{"n_layer": 14, "d_model": 512, "n_head": 8, "n_kv_head": 1, "head_dim": 64, "d_mlp": 2048, "vocab_size": 8192, "activation": "gelu", "norm": "layernorm", "norm_place": "pre", "norm_eps": 1e-05, "positions": "rope", "rope_base": 10000.0, "rope_fraction": 1.0, "qk_norm": false, "attn_scale": 0.125, "bias": "none", "tie_embeddings": true, "parallel_block": true, "extras": ["capped logits"], "init": "normal", "init_std_qkv": 0.0276, "init_std_o": 0.0, "init_std_up": 0.0276, "init_std_down": 0.0, "optimizer": "soap_variant", "lr": 0.00187, "beta1": 0.95, "beta2": 0.95, "weight_decay": 0.1, "lr_head": 0.00732, "grad_clip": 2.0, "warmup_steps": 200, "schedule": "wsd", "decay_fraction": 0.861, "decay_shape": "linear", "final_lr_fraction": 0.0, "batch_tokens": 131072, "seq_len": 1024, "doc_mask": true, "train_tokens": 568500000, "steps": 4338, "dataset": "wikipedia_en"}
Each number is 128 + 24 x the weight over its row's rms, rounded and kept within 0 to 255. Layers, rows and columns count from 0. Numbers have three digits each. The size before them is the row's rms in percent of the matrix's.

# layer 11 MLP up, 2048x512, rms 0.0707, rows 1797-1851, columns 256-383
102:172117142120138104094119142062102104134105098113159125096136151126125143112052119111104124109153139127114131136133121134125156067154162076111103127126119141110131142110160149139156098095152115130139126091066117101118155137143161128083129104107125145099096118156111147179146124119129142085095124156108121105174129101081132112192109109125143089112138127125138101119103145188112136092166
097:138121125106152137104112122168130140150134118122154104154135128154172149150092140148163158137168162109123137108152152155140129106120098141095138099172180143161101173120146105125134173106111133141105095162147113112186115123156122113106075145112140110148149127134131179114165117073097139103096082131168166119150171126177059131135120140150108168106109107094166090149116170175105188119170
103:108087153122108140109097091138116100153144133107113110129091103179164097127192131168129149150102157097088107105114141125152133117132084133154106073131136140105064123122140154127124102129070125129140084129112115116127145130155137093150123157156117128156140154137146187149159133124112096123136171146129155143145157184134156060141156136135107164075170102131149095129126127117132136160115
104:135145112152085107139077130174151131171149135141137139111107151115133143116145115121122154131122154115118129108155182143104108107113120095124122173116172179154136112115117092112109109147122167133106105077105103099136164144091116144114109119103187094087121157107117130156131113093162104141126104163095174147145077127124136102135114149156146093147151136128163116113139146122088098136163
102:157108136133149165086087124149139144141149109153112118157123124140117110168129101076155115102133149086100087133111112134168125126081069102120144127133069108127111106125159139159146108096115109124128126118095134142114124141132124136175100142123124103113105112161158098157126075177090127115125091104096119164086155121155115184113106124139118116085157110131100146117118103075143095142134
100:103140150137111111089147081114095123125110133100151105171123100151112154097113084138097084154122105114140117106098135097057135112096123093094126132126132122174160116150106126117119137165080126093106166122153140137136134180190111118130096149104148112111160095092123158109096121116109139157116128127132135138117143136140121124118135131110141088155112114107141130083118123091127117042124
096:146137144166163131105092143117121110122141118101120096134147125110159174147087140118112143124107097130134150102092114131118119199118127103120189128098079148073130106103131149105116125127115158119143112100123116110118125116138127118102126109125101121097125138142150135110100097134118133144135094117144148098099168120100140122100107143116148135123134110162080101106066112122113109125108
095:147147121108127162125118150101125117077174087131134138098127154148117145104130127107105076121161138100136130119093165123138134114114132125108151125151162099114096146134139123164140122163129063171114146116151100121120075103122132162100087124171135143146144129123090132158083139158094143152121116148091103139084119109138166134169116164135105131141152134099110145146112088136131199154143
095:180138122127125153123138119144123132117133139113095133153101078059127111113131148106114086127086148147159144160131115104171091101095133119103138118125115123168115153152111126130091100101084100141095094139124119142110127095085140107117122096114086164126161153129109126123133107130122120166114158153141140145081133103119130112134107118154141132134108096109105074110147132105116138175126
099:117093147143115121107124109139162135123146123144131162140141164145118138113169156123127141084142108104110135144138155162110165126118101156100115146132113156135122164108112127125101138118116116126138149165122117133146176122139128108114110090166119155122101132136144109109220095100141113104148132116149163091128104151141138085134130129162145125129136118165173124126096131152172110121137
095:167120163135129109153124148104165138155134123111124088129103143100124079149144107152140139166139156141105139129120098179122184123146122140125122111129168112144080118134158124113134118165124145144140128105159106123146183178102129156117126142145094121083120088122091085141109092115116110118118144089161097122115131121133106111171177161134177137151138122098128114144111160173133138144143
101:108127136142144117137123117124185119137114139159062148105122092120123100120090103131100123143121070123160115134128110113145144139147145183161116147158130132078087117125111139114101106134158084114099093120166132116102115146135151092132117141159046162081117116100134132132097133113177112155122114104098133130090128121091117105144166139108101067132124143087141086123130145152144118142109
115:060136124104133105157123118172132156157141100114135132182086122125091150136112134122166137120102144118152126134121125120119125093126108121094085113146133105148123071191107164140097122135135111153123095147094121184134146134121156123131139147133132125159123123095164124167131133107101098104101141110098138120135153152151129126085123138125142126083153124117144107138099129135106119126158
099:111151141125140098087101095129128103147084135142117161128115131161075178120156135162158124147102109125130140144154125131156097085102123075108199131174111117159138106129145136104140103131112100118131164142137124177118123144143117134084151092127153143144119162193110127148140108108142161120113181133116167124106132126150160121153139113136129133107147172103132112135139153165122144117119
096:119125118122097132141194134116157136148093137151140114126113117157123147064125116132134146108094166159124091134158144114095162150118108122094136112149150109097159125092164128155151158152128125133137149137096126152115149196127157145104134136140119174115099111162165171163127067105115106118113118109071140145086090079106192128131148107108130157145172157135102168101160155113087144119161
100:123093116137180141127141139118122136134126166126116120127108125139117124105108144132142143177150138148066154127145117124127108138146093106074140158147148104139143143136112123157142090186087121073104149127141159106146148152128155139116156115153149135131141125143109149151165134132162119155129089134114115122123111144151151141095096181142093143108098147072145138090150162162113128138144
103:132134149173114146092122126093160137097104093156126131123133112094134145128107193139144141108116142162161136145176127123113120166094120124113134125130185136113120109093179109102133143115144115170121137137144121126166160120106134115102094120095120179138113093129106095122130123058118125116111144121111093160142106131104132134137100119141146108144126133121145112148125139114111137151125
094:155136144140170139153178157120118127205162160144119149096147131134105132136088167104092117095119128097151163115166147108134119155126109139120171108142100132166138091151110134124138119086099129073154104095112133138105135128153135079143137110133115105137133152121137111084147143161112105122110151127128136145126119124144173113119097159142181111151128144114133132141110158139149183080177
096:138128129132152154153151155125163094113072128152136113152121118127157139135131157075090097145160163112134087147148108138165091121154118088136096112146144095102065123109074119100105133127130123138144171119141101168155121161163128154139144090147100131116129131097132136097099136127171130134144151120144134150127113122116119139127202179082158095152115142090133095155114131135077167109175
098:152127142136126150134152137133157148125120143127118123119102177131170148162126133104093159096133143123158153143122113102110113135109124166120104133093158150100142153154176132137144136113141120110083123143129136140143076138138128145102143162099111128129155122124155111139165145140137133126163154148119138129093134136128125153067142144097141131143148123116104102111173186154119145125159
093:111170119106138181115153165123139084109128110068164121095159148158117107097101096139123113135161131104175158097104114139184124127092156109145119118119109116135158132131163086120150092098133108115106112137108115154137125153124092139115150121120146116122163119116149095106145132086093142127194174128146080146142113131124099140101132094116146127123147155112147091152089134119150086105100
103:134126121102118151127102134130128122124152118091096103158102112143156133078138160140105140117125122143131117077128125135094131114145167150146140148143093138123118165119096141146072086144118101127109169155143163125087118117134154102111071104099109122150111154102099187129100135129093074104126095103130148106110123145115119067145141131113139127141102154134202147147145122167127148094152
099:140119100162118112161075080099156130127086120116125146069085092169130071124118137115154152124148106082146133163105153136127123096122138124125103098105097108148095150096134141127109124146157119166132077128114118139159115139118110152127142085121137152128125124126140145156111140133179106119144160130125148161121101125108146185112124138090112135108143115138113120143153108137130169100121
092:193090160149096089147124133117101119157116153139123171132118144118188082129150131087077124142127146106108107165162162159134140072130100124123141149123091104070096127135124135140128115173115189107142109124150151095153113120103088148123110148128132120060138127138116100139139115127141094157156154115131139158173166139113144115173134166136115131131129155141104087122153110111124164096162
092:141160131146112123109157141131146138100173143118126138137123139102127086121114119115098113109138162167115129123128140128151101076066138131155135104106134142149071117146078135159118118161124148115115089130120131196114124097093140139106126102135104114134130160127147154164107132132163132133149142122128178103107132128149177128102134143129135133150135099148137147146108097088088155134124
098:139130145142098129130105153146099103098129143090144117092108119138121163106121109150151109149141164114141120107124113153104149098150108100153162083151186124113152145152157145173161160152119110155123142112115140123097158149140103120136143141110128125178135132129126141134149098137145145138121123151094109110151079123133156143142039093132092117149179119127124101132140141143147159090173
095:134132159122138082142141142137138133104133114117138132127092137148151135141110082142165163160122131145104091139116164124141102117136162115106119126127163114117115108109145124148113126113116124112112137164136107159104098137153124157111151131120121131180136123120129086114157128130105113092147165161122122148137158133130095130130170103149092110117144115101101150090132127100138161121137
097:154189125120118129185137164160113138119137142123157151175157118152123134158155125097120114130162111092143145132119146174102140141082139110118137095102150146137152104100142164100114133080124126143150149156136146132116088123143133096135130151124122108150119123122137140156100104170146154107128159123160140103117154096114127165160122102107121127144129151147128098138120111134107071106151
107:163174095143123085139160111127116141113134110129083131115123126108153104119114150134121122168119147093148103101084129112148150135095148156120109149103130091138149108169130160120132115087169092145117151115131116139113164138111133119133112137137134155124138137132072097168101136127142109141068096171103134169135164169118176103155104117099127130187144149112139074129127133101141114122143
101:160136154127096145107142093125080119144167148148110147120131106183136084142117148111128138138154112138162103087143109141093123106144092087137126065146150109094182105140119096139105114129187128156145109127108077126128163132160136113110129108154157082147143111132142153089136151137106104145128109136121108097142126136129142154119118090125141124115142119124161126077140100137142126108142
100:146114109181165107150103116113128123103107090091121096126136119113118157111107158144084125134109169114121162160143099109141105124113061140155096077135145169090138157119122127160121133127124114119117145114117192097136093170101100139124108153140128164141170140139098167125141132114131165110168149084142172113115111151121121125133161110131152120155166139096114140093128083141091139145132
102:116114097099087112098122108105074148137122142155154109106124095100154135139150096091116113135084087057133088130117107118097103145146122105131114109107132103088114158130090124134125114130130107115141128109131136106183149132152176154130135151133128129145152095116096154179119194132131123151147135149132113140134124107127138128126111167132157128124132116187166118153067113114122115109144
099:108150140125168110120119106132085126157107127110122135126090138119115086150098107138112090098114110157144166105116095131111122086133121110156126143126166133157171109172142113181090155105105159120110134146127158114117135110136112173126169141165124113113103139139095132099123108097116112100162102151147163105114147130098153100139099119141140159105125121136145151110096105095113110123113
099:131125099154132181161111091116156085086134143132132143125162146104167165162140152116097115108146141141094091099116119132180145178137146108173140116121122117127114118152171122115166130126166115138123159124141139146112145125139158151172146169130112182155152080161161123168118100132161153133135153108151113162131193146134148121131168109130118143142113152166096083083132131172111137136124
098:111137179130124116106125127130157170101138130139153123161100113125105103132108094147099062122117147136121106164095093136154124103111110158114120156146145141149110106091118173112104111131115130151115101152098159121133114138115134107122107132147134107145137102124123125167086126125108111150103140134119134157127098096174109143103128129143153136151103158085153126124131113099148143140117
102:141119167123141161079139180132092099117164141092174108155115117139160131172137089096120129132121143117167142123140153122096128141117127080177180153139129132119176115146105123092134118116119161125148127109075151146103098155156118114130115149130120122145117176171078122110113151092169142151179162145134103082113111122175137099117124137104154129146108102104127116134164117142062118138129
096:137115142146129116133119129086115135114117172151049095110108126170098125095146143177087161131139152110164166125101135123144139131103138186143174100160106159147150120124107127133163167206143105157126164098122134105153130109109110115127166088103162162131136136124100078116131153111118112119097119154128105134107143164112111127114145150102145127123109141117180108079109088120153149126104
098:154124128122098122078165106109121148128130172130121136092114148106141154134122121114089150097121120114132166169105139107128082138112168149195147115122085147128114079136142149086094080154109107158153126131120129115148111131092141117105159124141166109108109083145158137112161126111123139082132146131120102082143159091142122120117078062139134105091110102107113155158154135111143130133107
094:090113145118127137114165134113089133132112185133139129161168125162124147085125144127137150137142108108130117108089104107152096139167123114151165106136116141118127142174160120119134119120117166119133118106133081130125125110113165128119107090098130131110120147105123143132107157187131105141169155167176144157164117106111119123116125119165134121158161127094099151145171154181151138173117
098:116141124141123138123118131119077111113082141148165153158102126135126168130119128134117156083137128145125155142113118134138122100099124143138122130144094150153126133166157173153100153116136125130138092065137120092175107117106103100062082137180140143166119113096100123155129117125151136155103142134105144118163078141155109167127138122112110124090090154114132094117103096120109100103114
102:094111122139135109143078118124086120137140110117132110096120162181128146138140143121167137191100081121096103071110115137122153120132104113112093151133127115157160114127119136125120083135149109117127146122130172157153131107134147144115182117158111128139177106112142117138132094120110111152095155106143153153093141099131162143109150139108104128120133160151126170151096106131126148156163
108:105109124088113126199108123149119139118114157106125153144170180160109139167125115122124103110131135112094089128147099109108093138162115095118136131114125114163142104087090142150094150077093089142130158136137144118142170162198156136127133111123138150139086163116115141147115114142117139138128132092174139064092107162096145117146128096165123127152131126101128131138123104122107161143149
098:093083122097133101144127115087168138082126135075102079125127156165173122148128091127100139098119096117099108101125145133106100142120119139128119124082093115111100154156152134107104106129088145114154158103133161142168126066119082110112086112116113150102112177139116095122139113121141120111118143109129070143119115157144116090142109140169110107095118112088117124099092128105120115101109
094:144126160138093101139129109139143143124106122153118111138132152154151136151101111109126153114103105142165072124151115195140146168118100102170118145127149102119145133128090163167187092175158054118125177143161124148141087099155128138155138137127147147099132073138149144068112125135157145065149138148125105198113120153143159116107093125159136159079165130124102135102099144154201110111121
104:127099096104104131125119124077145106137095136045081118102167174177127165147118098115094120080163178122140136113136179169149145130130149138116088118124131151098081109106109104100112165093128128114137157126128123122121156156101149130116112129117099110100129157141132129119112144133070186104113111058119136133116123146165159131150122150118108115160139142143139149132103164148108143084069
097:104146093110129142121152101115137117125168126118102135121142140121145115089139112137084131088077124138101123119131181089121150106107141158085133084143159140123107138143116117126155130129111100173109107107117081159098100154100156099084119138139140136138088159139134121148110085103091137115137139142130160115114125133119164170144133137071081137123133112157098126152098151149087122141072
101:160146096122110126122110178167111155080118112139131160147202122095113157124171151114101119127109105127096119129080144097153142132116144147152144127084143157111121117127118116144095188125166146081156104131134050122157123148102125119160123100128184164102156114132119083179129109096139103151126149115133098185119118159126134112121127120108157122143101112114099121146113112075118156177130
104:125169134148113158109128101089105105146149124127090096163142139130144141168106139175099112086151121121098091142155117138146080082132109150131126142131109089110154113153152080081129127122101063098109120125131142090115112136189120162154140137150101139123177143120133141170105155128129126121077178111108148121125114113083147122070150128154119094106154124146140070092114110107090151142139
098:100101101145109154145121110124142157131121135150125140107123113127139116156119088155134101115146145129086121081094157104118165080145106163133113133130122107152108104116132141116125151126132138129124137114173137151119172111155164074120122090106128123117145121121179136136104081143129091148151109130144153174144120140138136110079106090139063079156131122099172096087086127131134141077091
100:085147091141134067123122122118074126162140174188095125119079118074083169156104103104130131106177097113151129142120101114145096101146154127124160159118123142126103140129148168076104167097078104158114131098134167125135101150132141156125136134126131138141163104160113170162136148071097100114118163119147115165087153151106126147133132117149141140126111108129142131144108115162170147116121
099:111111168113119138118142166116106132128093158162103151186174161086157164128168110117140112112136139108143122134166127139102127150130087127141149172099115128154160108144181153139112137163156149129137168120109153127143107133171125118138105143141170085109125155141084099121155113114109094099149129135124120124120126109112131129148130150132185094123162133079130141094092084150114105155111
097:132157142140131137116116139153145170121155153086133112148139135088144158092095145092108120110113123137078162140102160076118157126175116139132161146117142171171097128174096155124158111152138150142159102145110135117143134143171094115120130127129129140144134145118152098112149118156143103137138144175100097118147155126135135114162138141122131151121117121119139121095157113105101162140157
099:148128129230109117076173119138123123129151166132115139113113115127151143142078108123070143122110124129146163140145107109143141121177130124167131122112146117130134113135092120129161139113148161082115137124130125146095102125105131151077166105106130132154119111107132149127093138147129124104133132116143144129132135131114133164149152138116108171110143151147174140134160104175135126170144
102:116128123119163165070117101164156104159157109123127127128134121110147146114140130102106109089099125109159146121150156150110152121107152114149166139148118126150121152050143126125096138157107134147099117154163095120132179131135097155149124075128153143122144162178068154152143128118133073105085158104141140129123150153126095107138135113135109109162112099165120184152121136096121109125102
099:133141106126070139114130162149115128116111126137112149113130118118132139112154143121108162184153126122140115117132153189141128129106124147097108139167116162113113103146128138098143167122135178128176147092119100141122139114103195111135126159183143138107172184131074134142071119148187127149113134132132152106149112139128102153151158143118141117169119117146131162079127141099085124123087
# layer 11 MLP down (transposed), 2048x512, rms 0.0745, rows 1797-1850, columns 256-383
102:085158121135117106179128113098132133113116129099168150102119114080113145116135124121079126140097120117079120143186165142101127115122125149070117105085138094126098154134092119146125151140109099085148107118103116120165125137126086119124104161113114134152102074118102097138096108131113095079140101095106108146121129131053119097080111133130137132153123107104136201106110116142086110156140
102:104146141145104145117106130137139147114133095131121116138109114131166160146088177128122151124133104120089144136137109124122136086130129119127123147151118098107120158103115129144129095125130153166156119117152116097139077127117112130128106128118109146167110115171108086056116166114114099080153097088114139117135105145139099142117139086133122075088119147084128157106120146133115097139147
101:090101090136169120145102112127133145111112112139091105137162138119105151107133087097114120117092175113138152104134109089167104174107142091104118127096142119138137132107161178136139109108088116090108143110145122100184160128093128164151095066119135120087122110120106113077128157130136132156129079169136127117165156130101155183103174115125151132109109144143119106137118099097130113152115
104:110113108140163147099154159145122098151104130135170110109056108189115121137115094140117172138150122148131116061150118174126115192131155134115113127086106154131118132135121130162145133189096136127116141111121141112114142130173146138144122118137100169139134107128145147149079092071063095128123101103122123140114162078125095152144136133095155128159146070132124092150104132105137130113165
101:135108130154121116133097111109120132126103125161136152172114134185118146147103131193133084137082135129176108120141122158127137129113120158189114097135164109171119125151135139121140125121166136111135105147117066126126125133141161136126120105108105132129145148099156100098089147153091115136139130137101164126139088123165096101131141122124126163132076131118150100120076106113128105120118
095:114118124160146114128142113137138146143149135135161126131158167144153118158122133135134093138139046129104156114149176132134145115146191112156132121128120109112145161119121113080091150183112121094118115152116144128158170113101100118100112195167129167119134115158098132139121158147140146141128108100128118123094105100133139139118138140104106105111133109131073124144134087125105158139171
094:141138110114117168081111108115125122124158113121125103154134149119117129111125111141135158117153094121115143134110128120107124165125139115067129146124109159157121108111131117100113125130109120154143105118134107147150115064155114111130140117199096111140074140135091132151147169078117107057134107127153122118109130162089142114117153091117106113135090141113159124127119128160135137131107
099:064128112153152106130130135124137126136124116114099137161102129114119098118117149151129155123127122106151124075155130152105159144092130141086144119109106135118114149122121125107140132093111139126114121129149197123107156158166134095149098105128179158132165115144142105140133146133095128115103083136162090134114103137119108163107103124129129120132090124097122122096099102132128097126164
099:122124159142103111149129109147097140134140108077097171103153164111123111106116132137164166140105138179121114095105120154121108144104148127134128109091104126136134130163103115121133089141092110154156112109146129109145097111150091111137117123139135128143136096137131122127117147135112102171137090135129124170117152163130128078120134087114135116120101125097168090177162091125098127101100
098:140165117137090138137126129104093124116144115075099136155149124125127107152051120080103160117118102127113136126136135108071079120152126102113116117087123174131155139101102115148140093125140141135125126149143148114115122126146126131078082122132148124118102154164159141205117131144145162124121163126165155119115123142095118103120134137079098140135131129151107106121174151161129123117101
113:071115111104132128123117128089133132130125104141153135157107113125146136121156154133159114123123124111106147148129086109130156089171159127087109149123165155089131154120091128147151140110127095082139156129102128130160156184128136124132189118138118117143125126145106141133142174122140128174122134119139127130150135153113077096151101126125141145126079124135138098053160116158094078118116
096:103146168107108137129080145120154182082151131124076120155120103128153067097141109131117127119116151147097143141157150132129086125085156111143150150125127130181127142156097120147100141109095162110104127111182121113160153147157139143168132121139108094121133128126132100118121124136184110122123105122116119083107125126106122100135110151139143140099108145141136170131133145140140080123126
092:096107114094118117138107127112096136126125145141130129093148151139104102129160145141082143134125068142145144134139098078148189128106118112099106130144121105134164124098106135099152146130115112119134129109162138123193113120135078108115160163125112095161109076079171126107102115137123128104092100106119157117112121132169154150154135151127157170151128126134097136124083177161125152145103
098:098145118148145155131107140149153142134131143128084139136118144127111094104103135137134097127151151133087111154133149116108141175092123112103132114116140150157149136160164091163109122102132130134123132112088095153133129076154117133153112157124076152125154148132154136130142151150104141134174158151128132152108166133105135136123124147116080101156107124128138089122131131141111152118106
101:097133127133112130079123130102169164113105131109077123129158107103107125152113132144085132125126071127131138087115101124133128138106106143123080160152138065116147163121130143121125127064152129146103118112086091072152129188109076126156160176104156129134155133130142132141125149155089109115112124115092111146130135084105126134086129091141167129141095151099151150098092129110143138136115
101:106160094141172073073120085122135114158120154114141116125112117112157106122090139100131121105143121081125137132114122082173094153109124137139109143096136152076129097083109123124168120106110132148211150090115124165100149151114112140096094099132134147127175092121115149122156134126105119114094146146140129108089161150151145129082108153114116128118107131160117134142082105151123117117148
102:130124167103124131143144119101133142106118133148121150133132160126089100109146089130127127132116106117113117123087123181100121104126176112075128103135140132095104117119165118147105124131133100101078091169158119120129108123152132143139158155158095102120148082148085119091116131088095110123137125116100152153142172123140116141092137112114145126133148119139099097113098087102133115123186
098:171153112119038127081152126168069127145089125099131085146110100116127142126123156150116087124150137141160111101138104117084111106087113143120125140110160119101124143134088147153133131139172185155092166137138108131123150120115144096139155119105129115117088134123093138164137159143133116132112090136149157117152111130125145104117152124118104127117123134127132135129120157094126176095118
100:167103152131135117074090115128108095135157144137148139144139133136132124131137140130128155130092100136098137147105145131115108144104119098106127124118108186101124110084150151155091077142104117105135129134139142103150094138104138106116104179095144143108114134147127168141141127106108126127104096160129101120135141115151136142136088162113084159090130154105157174153138141130132126125145
111:139086136156123135120181121139110153133122093141133203101180121158125107132147154104100131141091143091087163099144152103117129142100110153084133068147175155144134172114116136125125135111139152126159132164104114143167126133166175134124102106124145114171101136127129071080125106109114099103079118112125136136122202116103148097184124118151157105163115189068109137130097129122103129131109
098:118135124131074134096132111114125141162149155112110125101168127134157118152119132141133104127146112118143137154136120116149140112146103094109126072126162129146132127109125139120119106112119180102124127128135132166148163106131144095145121128136135111114170123184113101155139114120128141130159157154100119124146158171160094107144139131105075173133147139097124152127134144101133143168105
099:133123147127120137149152100135141125099135094137098152133138143121089082086142140091147141150153125142133141141137153128121157188122121142149155149149136110057130145133130141126116107083122107150130138099133154143147149158126139092163084120177103143092159097130132126098173141144117113140171074110134130113091125145136115111108095100116123145133115107102143158082131152130134150124149
102:126100138147095140131182107138073170128168098151126120095131085124148176088106103140149131119169107132114089136146105126115110120098150115154151116138133148124092145157124150142134100140154126106113128119130130104164133108137112090152124144155153144127134116106161157147134158177162138140155140130109134171118154123117126098153152076152122144112163112149139080122088150141077109124129
098:104170117086089106136127102128098124153120079119154116109118117109126171096154129148125132147133120103147119140149105121128140171129116107155149130119116116060121145145137140162140143126123135145104129091083132129149121146096126124156163127140098091141163178095100133190096142127106114116132144127173090153087158177163125109103110145119125125121115151114112149129108131112120126153127
090:131120116145148156138122097110127131176145140152125106111111139133126141117112176118147159106132128140112118120134121145119076150149115148141148133110118124101134178130127149109157152108107148135150123156103131152134078126156143111132167146147144116129160105102122129138151132189131139113080158118100131151085137151076122122119099126167122144115138156152166094139176156137138072183139
097:145157129109141123123147139104140143157162139132137134147137144107163137163178141148130105135121128101122098081144191142096080152123163128178165147145077154130103157099145092130144187119149154150113131147144148133179110113133157139151113126113127134114103121151157135135165142095139158079137171109152139094145143183098124152131149099130174121165101139205115115095144136115083133163104
097:077145132132111158112164156118180106137100131132053101137126113109152108115112109107125119121103141137121156096164139110163108139133133092122129142143070143134123150108103142101129146152081148144146127097089119120117149109109116129133121135087141128134145119129108142139128114133134099100142089157156133161163139162128157135121119099129078154140120149124128074081088142153101134094132
095:152073135135108127130103087092130131155174192105133125091075130157149118137129168147125145168097112149163167129172137156134133094139171150172132109171109110156134105133085150148123159162143157142109157131109121119113102119107108140135137093136143135122103156109053118095115140087134135150101110159085162134108134113134103098115123107158144112183069101096137162145118135145155133185127
106:063127125130149129156162055156151131127116109103110120137159157132149135118161198077114108167132122135122143103131149115158167064118107137143118129117113139150121094115123142104104132113092120102106142119142115144161099148113116100153149147103126181166136087160110146128118094086096151125111145100125128153095152174135101130150164111098078135114154109144105151158101123092102136137095
105:122108110119128134132115081078130162108143095091171131138112142139125106126150082151140106098117155127109136111139150081099134106116146116112138122119114117094135106111149149167156163114167158105118136163130103085147170152140130110134146114136162146128159107077141103137105124117143140160115137113148067105135134136089131154155107142106144155139100149128148110116167164114137180183101
111:163141082172181146165117104097132121125115115107141139140118121175145118138137120143073117123152101121148112162121132105137137145142141096134165146099131136154103145148140158125114127085092102130116146125097116137131114161111174085146166093118109135167143114161167177099121135118112134127136095094091149101121149135167128124175124133170133105096115129111131123155113158117123109171106
103:084122121138154149093118188124158181112104090156155106145103148171088123151094094167121129144134103117153129130130209100115161091127140136185103147148128123112149104165141134119151122120141144084094095095119164123157103122134112133148173133128131133116124130126102148132104100109133130126137121112118136138068136142118138095117119096135165109129132106123084098105133167122160152163072
095:119092129118109152147099126136111112152138144148115106117131110128110114094110160129138135146114118140104131113106109149092108132120148102093177085113105113131098118122124142169164186127136104127158125130117108113081134099140147152162110151111133118160129156167126111121109156140141122130141127135168116128144172158123154119099094152123170148153133157085111124123137099168161103154092
101:101138132146147171114098084099121182157165111103132095128112111104116130106159113133156177165124147125119154123115135140115120134115155115100095124108108134123153126095137076130122123150120109100121141118150104126134126101128175075109088095142081125100103107107079084156115137121119144137147135146109139178170128140150101145097117079142141145112119108149132139186150123096160098123153
107:104175156156153150089153132135112160082113163129130051117081170155132103157133136097137139150109086123126091153126123124174132126131121119125086113116158142139133120146131128145122101107137164125094145110118128134136116127182114122158135143152110097154116095086136147082115102169130155104128132119138136105131139163108163125119121143108132115133142108121155139150149145102122096114138
103:086060151133159120119151207080102160154154113108111114117157123151082091094102114169099171172096122104128092089094111135080150191139152127167120153161125115141100098099165112129157106114147101149127120117106161152144138130119164129123087106106115111116151105096112102117090136127127073165126090156120126101151113132164123084154121117089122163153154125132152120155125111124121092118168
096:152119125133131118157148136093129114130140156113071138068135123117148131118104113138070110098126148131146138115105121102098101113156133109115087097142101083120115105109123141102152097105136163112139129103139120102151124190112113124117107106108141171124107136108097198148134135083116112101111098099179130136145151154118176160142102132124168119146113109102101123143112154124111116119126
093:179131165148114146136148167177125142130072113162145124116170144120159132126098113108130119165135100145127138127147156101125056109121122099133132127135152142168116162130143133179165121111098111083129139139113110144136162136136114115142110116175095172106142137114127155159130118107131137134102116140159127139155109165123102097095090145099092093152121167176154138135112126155125089109141
104:054134126104148124131138101095078103107146147111117086113114123091142136125119140091087120113090114142157117137110147113150148089124126091084125121143114163146070135099181120188096109102160098100134136131082147125120133129105083153121109136093095084096122127103159108128104140095120111101128130112165105146134131090125116126085102076129128098112127118119076119118136106158096131155144
096:135094152105140121102184129098133131117116136114142128110179127103115176121122138147115105119123175114135158098153129164100116124107122129122109083108125079102133101125122136109113112136116149106089097117096164114171146129134139084166116141123125120112083114124162136163124120116159116115133154122114095097129119125102079093159140117131131086132109116119109118153103120115155135125132
103:091087167134146128121145134148090137171189122124135116102093107097115160141180138146094146135117132115134124122121112140107126091131153134124136087176147136097093147119127118114128134105154110151100135130133133112139093064099129118206135156138155051088142140170115155111126141103180116117134113154129162132140113122092126135106132108130133085133089100097121150168123116114132174157120
110:150149156109144126104176187123122113151091098142112133161118128131099125148119133115133127179134101126148129149134123128128122138138131095140117113129148161116119089104074087087081131093118109142102177128144170161083125133151125112155132110154110146131140128093149151125120119099102131112113126136147156107092104116152164118119140135153134145091077121100110102092149101174072105161153
100:127074130159119089155141105136124061094113073152139124086095049094126129116110131124109094133151125126123102135126079125126149112140146144089118084122138133093123106097146085068124160102113147121100115107132160147135160112099105120085142138120115112089105114131115130131148151086114135144115120107139109127138151150120106129142123109135070103142119112159110106141110082115103140093124
099:093162145124131120105147130101149105127127138113118128130122082091096159124141141142120168167101124131116124131118125093128163098131119117099158104122167115094109168097168103103170170122106163126146139122090170138107122148151124171137047141175140145077122174154118116085102093092119100094165103133115087108111085128127156136115132119117093163085148124144153145111136157129133145116078
101:102140109173125174120108125157140142138100194132115144115141157116129112110142151118137139149146088116122105074096132104117090135131099090122104162169139121082152136135111156097139119091119099177136134152111125115135138098134158113163138132093149115115126133143148140080113149119133080135130128141137147102074101118114118111131139108134112123087146096070150142146096128155150113140151
097:091154075133103146140153162149131143088116088087136163105132137105164133142110134131134141131142081102128137072143113108151113152114165114111116125119075129166107110135121126133111128135150125099121129133110133113118110129140099146124132131143132124094139106105135157130153171162116103107121169108095168109140141144100122141146125112105166086124114139108134101151111150123066084147125
102:060147147106142087094138144148142160149140118105124105146127161135137114123138115097108097110135161112126130114157127156111151089175140165118132128134123106083169162108137134154143078089136151126131153143122160153119181120112119115096130136115120120148161088099094193140153139093100085109119134141111134094128109173131062113109112130125162089136101119160117111153132149122145098128113
104:130134095121135131153110114126164149134117131094091146091128168150162126098123161141126135099105120133110157130152108100102106095155160120134138147112122188118129150159138091113126093153137109116130129111139094123108132168128121129105131114133126121141092167125151128090136141170163123130085083134093160127113051113133113140101126143133079116147109124110128140117094136143130106111140
104:087099113129116156122148139130092098155104160113103141133137119150090126145186123135158099116138123125107129132089162129155129143107150165140110134143125144144138150117112159112125130109117100118112138120129091123193119111060114119109129121156105176099115136125103167157133132101101123135169108127145162121127125155167125179160109141169092129130107138139072142170136079081131129170106
098:121122155106129107088149145123091111174144116119108091115104160135101098165135098113099141144132107146129126151150152141110110165094143115074157129102156128151132094110110082137115155132130116108145123146145101145131128107105112137143066129099089137106163124163146124116132125107139095162145135145118124148125145150144101119127109139147112123170148151109131143153141104126124135081158
104:132163134102186102117125138125133140136163078129141128159144163092170105104169107076154144109129128129151094120169148137106113107115137126122154110129128095118098165145128123154157135149159134136177117165157149075095148110125118123082076149125083128146144129133124119145091100112100149088129126149121127102146149131119099154102135092135111121108145119123142102114131108099128123127106
099:066141131081137155130126086120128137118125161131088111131135130140119151144157119059133157138114130089092135139121121147077158134087128171145127108125095153130124160094097148128111154136128128123113095122138128112101124128117129080120136086088144133101126117146167147098146123144129150106112145098147138146153122123143116132137114108111093138093158151146130161147109145122125091093167
104:135159134134120125117117145132117110137177119130160158125094109107124105107107153121153101110133144167161142123112147152124147098165159119160168077136184115143101106165127109188104138151144137146129145060122139105168099097165071153105125114092070169138126119145092114119141118123102076093095114135112127135113122085173135133213155105147134110112090176126114143101117122139092116122110
100:149135119154140175125167113116136130146118068108111143096116130129133154170096132116114150102114118137094107095136122085091139145134143151177138124100132139147092114083130125125166138195165149124104146190106093130134079169136114105121197150091143119138151112114108142151120060170143114142144136146128101144120152178109159093112097138120163109191108097160173127107175107157165133139107